{"n_layer": 21, "head_dim": 32, "d_mlp": 384, "activation": "gelu", "norm_eps": 1e-05, "init_std_qkv": 0.0428, "init_std_o": 0.00661, "beta1": 0.93, "batch_tokens": 16384, "seq_len": 512, "steps": 9156, "dataset": "wikipedia_en"}
Each number is 128 + 32 x the weight over its row's rms, rounded and kept within 0 to 255. Layers, rows and columns count from 0. Numbers have three digits each. The size before them is the row's rms in percent of the matrix's.

# down: layer 13 MLP down (transposed), 384x96, rms 0.148, rows 309-340, columns 0-95
# up: layer 13 MLP up, 384x96, rms 0.152, rows 310-341, columns 0-95
down309 092:156078139113126184211152130103107147117125102173143130118079122089146136092097122084161125145118109186127102105121128101111117149080155179134133059151109156104105115083194117148091136168167170188139117099073112145142169098099112118119130142067118126176144116123207155126115189090135064102
up310 093:119098146112087170097151104088130117109108158139077141087095106103155165144117183102094135091159176186130186158066113070173111118177132131138116193172109129086128115164168157140105100124070149105103190111092142142117164093108125160093158120178144149138153122155069169159086140105178081109
down310 086:135154099159168155139111097097171196220098080164201158145148165118145123138129083127155107130081111137157112097201187101089131157118079101098102139063100113101111157107148074100157122085147058139126125121140181110120082139181131134083131155098150132113091099124138131128124124122121185125
up311 106:157164101103114174092090102106154096153113086108098153111081114123118192169115133140025164136123109154148182077152110134138194128118147108099097150131115174174128104132166074144088152095184117099112196091141087130123140092062145153113135142099114124181092134146178134119176115126115121076
down311 108:098106136165080136095160116116156147117147123150153092123138152145129100085154093115136164170127148101115114147059054108146123050151108143118136101119168122156134167106198189110167104136045149090146162111157184113109123118239075141144128149090114178105109114158142146114120155112087110123
up312 110:116098196112092111175126189195121121139126185150114193094131181115143138149143110080085136168122116131129138109129114149101165161138192149157106123119157135154143123083096159076063100157114153091121094194100141112150091068087115102120086123116127179125049173137114106089100115144158168107
down312 087:207115141149155144085108138086129134181097132148172141166112108091111037132157099189136119099142116170077120109178142136149118147121097156078128110129117100083146115141197099115138109165139055107135159104099185141126155066144132128130171127145052135121123119156179158146154134053107127157
up313 100:099125093112095129150096129106193158186164096135078130104161114180095117133106124129082143119148146120134162125185056122127118133152138121112175150143108092156186115112079123137112118053131155063116119165201168117087142155135127178101105068131073107134104129088167115185148165120150058132
down313 113:206128164157150127080074124142126118088083159097112126151064193046137143163166163118159152107109103110093103170090145149098068139127115139089112134110129171139135136109151139144144108158138099130149154064130114161082110146123124165153165194142126139122148156144109185103090092140076207091
up314 106:157125094100146112152149148166148141123145183169122131194117160091115126117129103144064126119107095176094091095086157148111151139150086116063105091118123072183108135186096171117142174141152063143101093105159114152119074053105158117123140097157172168133119092167160176192084093139136121111
down314 108:169113143087113166095118108110102160129151117106156116147097126063127100159080176133056127158092120131121104110114131198099153130132099151083166140103113096110156083152122070143102104165137074171088149145073141146143093132130192165110188099174108166145207121208126138136126124099117161168
up315 102:211082142128095111164096112166094131110125176156107109155124078092160185110133098138143128095141132195157112117032121129099134116046101148110118103150116081164110145076094118139161166104155119144093154150147126176171109120161127105173117188098103163095147138143149098132104061130182138144
down315 102:123206155123166098114113104090169121112107114162116148129157093073138152133106162111154120134084146078145172143154150159113098106078078094157137113126161143143151125202150092109108066251122141141112094148093170094162155132097123175161083077151103090159147146135121129090144117122091086124
up316 085:121173123077112155093153141128157161168088089114121137127149155164186070129155132112070153105136106201049135084159107171130137142144157152121066134068120154128082145158135132220119128075104093129135149158123150113138155074143121070120131149174102097082148116132112093185118126159120095087
down316 090:129119083114160153099081179139160149133083156161130139139139094154152111121122114177213075143089132112135115132042099114167130160117111131089150075207173122167084100115114212120120156093099118105162132136084079115085134151141094132128114132148123155162170129120112144168093149082093185163
up317 106:109078127125133101202020125149164097147143105141090159152155151074115072141159095161128150099138096160167071125148095119116104121203147179135167094102087122148136107193149073104130162133096081136110152153132142094112088140180097165170080114116094135117127114143116109167160145129168136151
down317 107:134114083088161123161172129119126175165122146094150140158092118133188115091137150130160132162143166178146118158064122159083136138130098124151126093095100072163175063123141159084103133144074135184093150116192154099139121132117134085118130072158082107149114109166146101207037126115121097145
up318 101:146144113108154116132135112133150098147138092090089135123090117132102180106184152157144200151120106085140156140129144160116133135122102128147152168119143131169051143147065149158069121111071100102129206204152146134108069117171119119170161167115084099116157085170114108029165102127113127134
down318 093:155139097105103168098091156125099145197147088095156158118164133130171162153159146164140098067109093091113102105187138051043133132106148099126175090129116150093153107100115081110159138148172063122134164117098135126134140158144123155110131143058133145204060141105125159141161101110152106160
up319 083:165115133140098109097119142142144116199114137181085166082120069150152130091163097095076121140144123159158090136136104148205121161098137104154114120098111151151174126101120134106175145103124154140109133157131124119085149070050139150167171075145101130096076212126080090110104184174148173122
down319 087:150154124144155119128105126080126131149090176126158101131160212095150088093152114138149109145083161091142159113099182140144137092184118168074135061144072138129153122147104146159148103121081110101116126134145093166152163102103106196131128092063150119243125096132157079101131086109159126129
up320 086:120033081175106158175114125143104133101123164152095121126174134164137159111167171119106110117169146103130103121114141065097138120127155147113103109118124090143108130188122117164096113077083106085146125098108086133147184140077166073145174183132160152142169127067098139050150167104156154075
down320 098:130097147119056170150124176160175130144133110175123076144140180178157112146090134109116096138179125156091107155088114168103102104153144126120176079154130130160067087170167088087153114141103152071179186076139115065072102148144124177198151122116131119142117105120135106124122152094091110172
up321 096:108149078117158113130105118151099114158104111058154119088142118121085142113119111160095166124133172149137043139143117097071153150114203108120137150135144121160107150189161149170176115164114098083154069129146162158079137101114130102062099098192184160081138101134161162117130054150144103131
down321 099:149156134115066068105055177117114106072142110116126122108080134155166101178100186153136108139113095104160113109098156132164159130135063162158134168111152108132166095099069076119100081124172116210150174107124080146139188113137152122156126121137151103177111173163118140138105163096124094177
up322 098:154087106195101165124110102123055123125114087152093123134119137141094163117100085149082144114172134171169078097104117155148135094057122113127161127115186091093158165110132132136070161104163136164153094131105159118149125119125124155176185125183092094157192163199155155105077184144111122109
down322 077:118125105129133165123131116115110096184110207077152158136155168132104132158101135145187099140150168088102130111144118076117099147151155150079138151104096191150147076102117141150162120115114133127146120155052141115104165151089086097091218127093132167147080069137123099151210131117080142083
up323 088:145121099176093130107178187165137092159064208170065147126119114136143118147126110116167120125153161168093120124095118157086130138188109064096144122165112107082081125133157150112050161142112175113129132123143081070172149100161114119139166124156152128081104110173146057095158104135110096129
down323 097:139145153101169190136143105085150121145170119126129145060103159180145178130096090164098147119158076094163129146156120164130138090089126075160157162092068147117130096169088103150143095166139137198070116170115143085126143138048186108101082170142145131120111151146092145141095100067119155130
up324 118:143168107085087106082069164157169115099108143106089145185151128046176058147170129122127154088143149080118133150156131123109067164118166143138150096129148111121166142070152145209106142144109097059101128110191132140109096093086142096166133134175151104102131166149165125115141095144102156146
down324 127:102133095170094128122121125143100113152141162183122150150126169114142066133136131112167128145074175110116176195121137106172107113164178118144170174148121140074139053084080108117118125115105174173139125100209190114118140115105116117151088083131123123168111123075074208105124095103113094099
up325 081:159219083127113165166149141077062149157130120147124107104118115094075140213134111116105098159174158102086197091118130138147121127150138108169151137088106171117156102084106137152114094072129100110106121132160165115123120167135095032165154130163092123167131131172146111135139082159161151092
down325 080:097021143106135153125092127125159095136136117147122123106110166126157143084106147128139195126097108122189098164142137103118141113055154164111116132167109089192098119096169108098128159150137152215178141118105103104132107177133125171097132107065126154105176088066153156153095119152117135188
up326 101:121139099132150168093168167087145125130146083117158117113119144141131173090149120155175176102091083120176055130128156132161099149136080101079144045157175111135157100123126142109090100148117141160130204132123106106119145165110128072126172165091116113099087098145128098176074079199115119067
down326 100:137150155165102152132160091117118092134127203092080064178120169140147153168084121108073128103172163101066152075140116183086083087159114098168150185122103137170140128159082126097185146116124045075171092096125127133159099145092086170113144146125143117131114128125129157143130154167126154142
up327 098:142179151121061123116127099102114074124149131080119130121138124163116156224100150093101092151131106157057139171123122161165173158087166152075135146082101140135153137106131100176146087153096134030163134117153148111079183088116133134129151135156135081131107126126149098118210120103166115145
down327 101:077075131126167119175110137157115084130087134158122148149180144106124091111111147136178136103105075172208099150146126144122138103159127105143117181145142110113096083139096186091180131083121114183150072109171161135133093126174156118062053112122124202131123152120186150098100127154085111115
up328 087:159160145153100154210109154128084160106135123080074177122129132069102168138099144118162149110045087087113094152135111145145135130067174186136162151109081177158091096146095142106123089178069121117140167152125125141164125100136133174096095082125186131143094166118090088129135128129138187115
down328 086:152076122147147189074150118157147162145124150154108114138132125093160082093118173113116114180177145136136157152109137095145122109095140171096113144122126137159147126133178106186138114138160068237077174082163137113126125146157133099129103165099096100146062058149120077109126100119135048107
up329 103:147127115090147101097105123129118108115190170167095142080144132133145155136100111190084101196089123143160126136165072078137165152150113146177136094140133131121085197107132078142078176131094084135107150123174113116105112182088170166118111133151172118099141092107094091098108157035164176123
down329 106:124069124155131157194088128116132082140045128124104057133122174087064180127092113113081085087110161109153147128115122115162142143134136157138092129175130101127116080133090219172124098165107162118084121154086082103127129125134179114106120160138114198131152157153178187112135146112141149130
up330 094:117078105081154155142143136074115068165100103113168142113089141138112129103116101106094144155182109096108164141135149107131079130140135152146174100154081133075165148155203148072156080178121139119093151168113138123140072145065131118177124209166115157094157086184110123127116085091176154141
down330 097:150184089101087147151121139176091122146124151159143093150122141105105071139144148085182105151203110084164160111114119153106091119157137166140078140134106151148102114113140078134132213109208171086120141108132124130086087115188128097148099181127122114118078102129134159158097154123037103107
up331 119:062141137121109185169149135142074102102114075112084062195156151081144112083143113120074123089126137175181106171076099152090160156133120102145165079140141107107127100184170135116118082129093107136143145179130119121093139075121141168165105129138166112093180168098198139130103120153128089106
down331 116:129130175112127184177073128098171144122164173140212156172096145155162134120182125201111103157118114146177130093147099105064091151112124146158176042100085095126122112160146102129115096156103153111088162126107109121121131148049135104145153101084162119138145117117103119128084083094135175119
up332 097:090109182121144126142103179113094072101124162153132156130146138176134130138097145110171135116228161133087102151111121125172164122127146128123098109105157172054128156160131097139098076080081109100034140078100098133184153111112115126177133118146096187117135119079150139108196100122155144142
down332 093:182120073077157160124148156175116100146124127081159137139120100095103118145121124126107089129119084122172132143165168148051138101142179095150076118069100125141169115085151177101155133163119105109163144135142181136059113126160135183113134173105171139108123060195161097188095143105097084138
up333 096:097165067134179081145154146134126097135116153161066182091140165159073141128156140150118143075130181175113142168137127095117127095112110046106130149112128095159120128134108104133143176080083204123118103122077099088135070152148141110151153186144125098095088180175132087141159161166127085142
down333 101:172181161104180136108088175117079098121151138100158065130111077140109061100148116172159158168102143134075160178149099131183153052092103105156141154136105121135119097098168141162185134131135136128127153201144135067108107161116150097100145159145133067133160155123146095122124101061125125164
up334 089:101208200138164137120104137113151149106149158093140102163121106110128116082170129112165067146117149136184164061135128082110155159113140154105095136170117093120108175083144134141106121121113105101141074198164075131119106047133145107138121112110103130076134163120068091180174102102127148184
down334 090:198174148090090084076093126117134139196155152094136058112154177122156111171169186119152076123076103108106199156126131153157166145164108160108112158134121119118107093097141116111224065135165109131097138092115124100123097154066120131131129088154118149133155092138109109180148124116131098117
up335 122:149065097170037159144125107064131186079112135095135169157168096170125161123180100153130127118143104169129125114119081114140151137087103103164158132151183158114134120115178136127103133136135131153161110132092164076175106116143136182137153160080137073143100164086165076119141064099127144194
down335 125:186098128126154126122144089180151164142145084148150136163116107126125123129100109133058159073189114087097141088141144110146169144123139096170143193092109189092070113095132146120083141080161185167187087091160159101099129094158164157100096138144143100104068144155132163123103164143059127117
up336 088:105044149134092126165185110105108147165156139156125119097128087111139135022167102135125152124102131083085154081144158092123210177139167199149097134117122112127123130128135132182104156104083130130136157142182099101060126108100158101090133118146170135128145153133074157131159154130145171077
down336 100:154086121133061174168102154137102142130119134091141132148170140119163096172070161109170096141084160128112162114085194060063117118055139144107175089113107113119112099141137118081086091160075156094174158138127121133132159164172138129138141074152165142137117129109171137166075119114170131194
up337 085:089147123079111131128111141139097168142138150146115107100124170131117173132142142176221132091109101145167139183133079152153099107125124122140125120122115123202173123151121143119129162133076103144090103048116128134125101121142155036173047150145139046136107079151144135150165135159179081129
down337 073:080094140163127111115145081168138108130169145143137173141141133122179189124073077084112138124077155118125086150167145125120132138113163103128093086115123141134207057110118159159174124107156092121133113137043142112127132058102106155180139065132078186109172128150138072170157101157120130142
up338 087:102180132137147108090098121113100103130215130109151112156121105118095183127103126125127116146048144129150094194089128144155128159122121110082119104108144117133092097103140171137160158136133086139106147170112075150056111072140206167110105107105097083126140134231102176134101144115137119187
down338 100:151096127118076089161124084136116128167094156194105157122167205155193175157096164095193091110079142087129181097128136109128107132122095152102155157115071161144157081103113101098111130112141123180135101124123058104081104097136161184137145130151189152142097096146101082133120151132129156175
up339 101:143071155153119115185136148143153174167107125103118086130119151102075134119120156126177134169087155113176128118137106104120127131124118230117119118119132125133111191138172123146171162107082117134067155134140090123116113143155084087075181157123052138145113094157182181159094102038124139158
down339 103:135160125127073112145120182094096097127103171134139136178131120094109130138109108115169062124112104034134119105080181201159112110140172113162147131122150111094117074139146071149135150181097114140115120203108159100126084145094130135185167134126113114173154137103107121074147112108183136208
up340 090:133112079092145107147111181096158139107116146130139069153113126147099133168064107130128119160115117062140073079082158161118178176169140121126137121110131131172121196096076153087089117140102178126184112183113139165119107075126153085160135075186133098139119140144151130091129129143095207073
down340 082:114167128160143174158108087130108197172125117083133135106130137086165083125155147152110115156171056182145124062155101141078115133103146101123138099101059146125169131170130127146141102138134063107157124102132189126180106098126130197074149147073161165079157081080159115158101143130104097140
up341 088:162127108146129155150095143134164115152064102140157181104075137201058154069104091114126146096135153137116115150114111154112098081095065124165104146134164150133229174111133164101118125115156141143129148121157082119140106057152135142121166181088096144170112164132132165089135076159158138179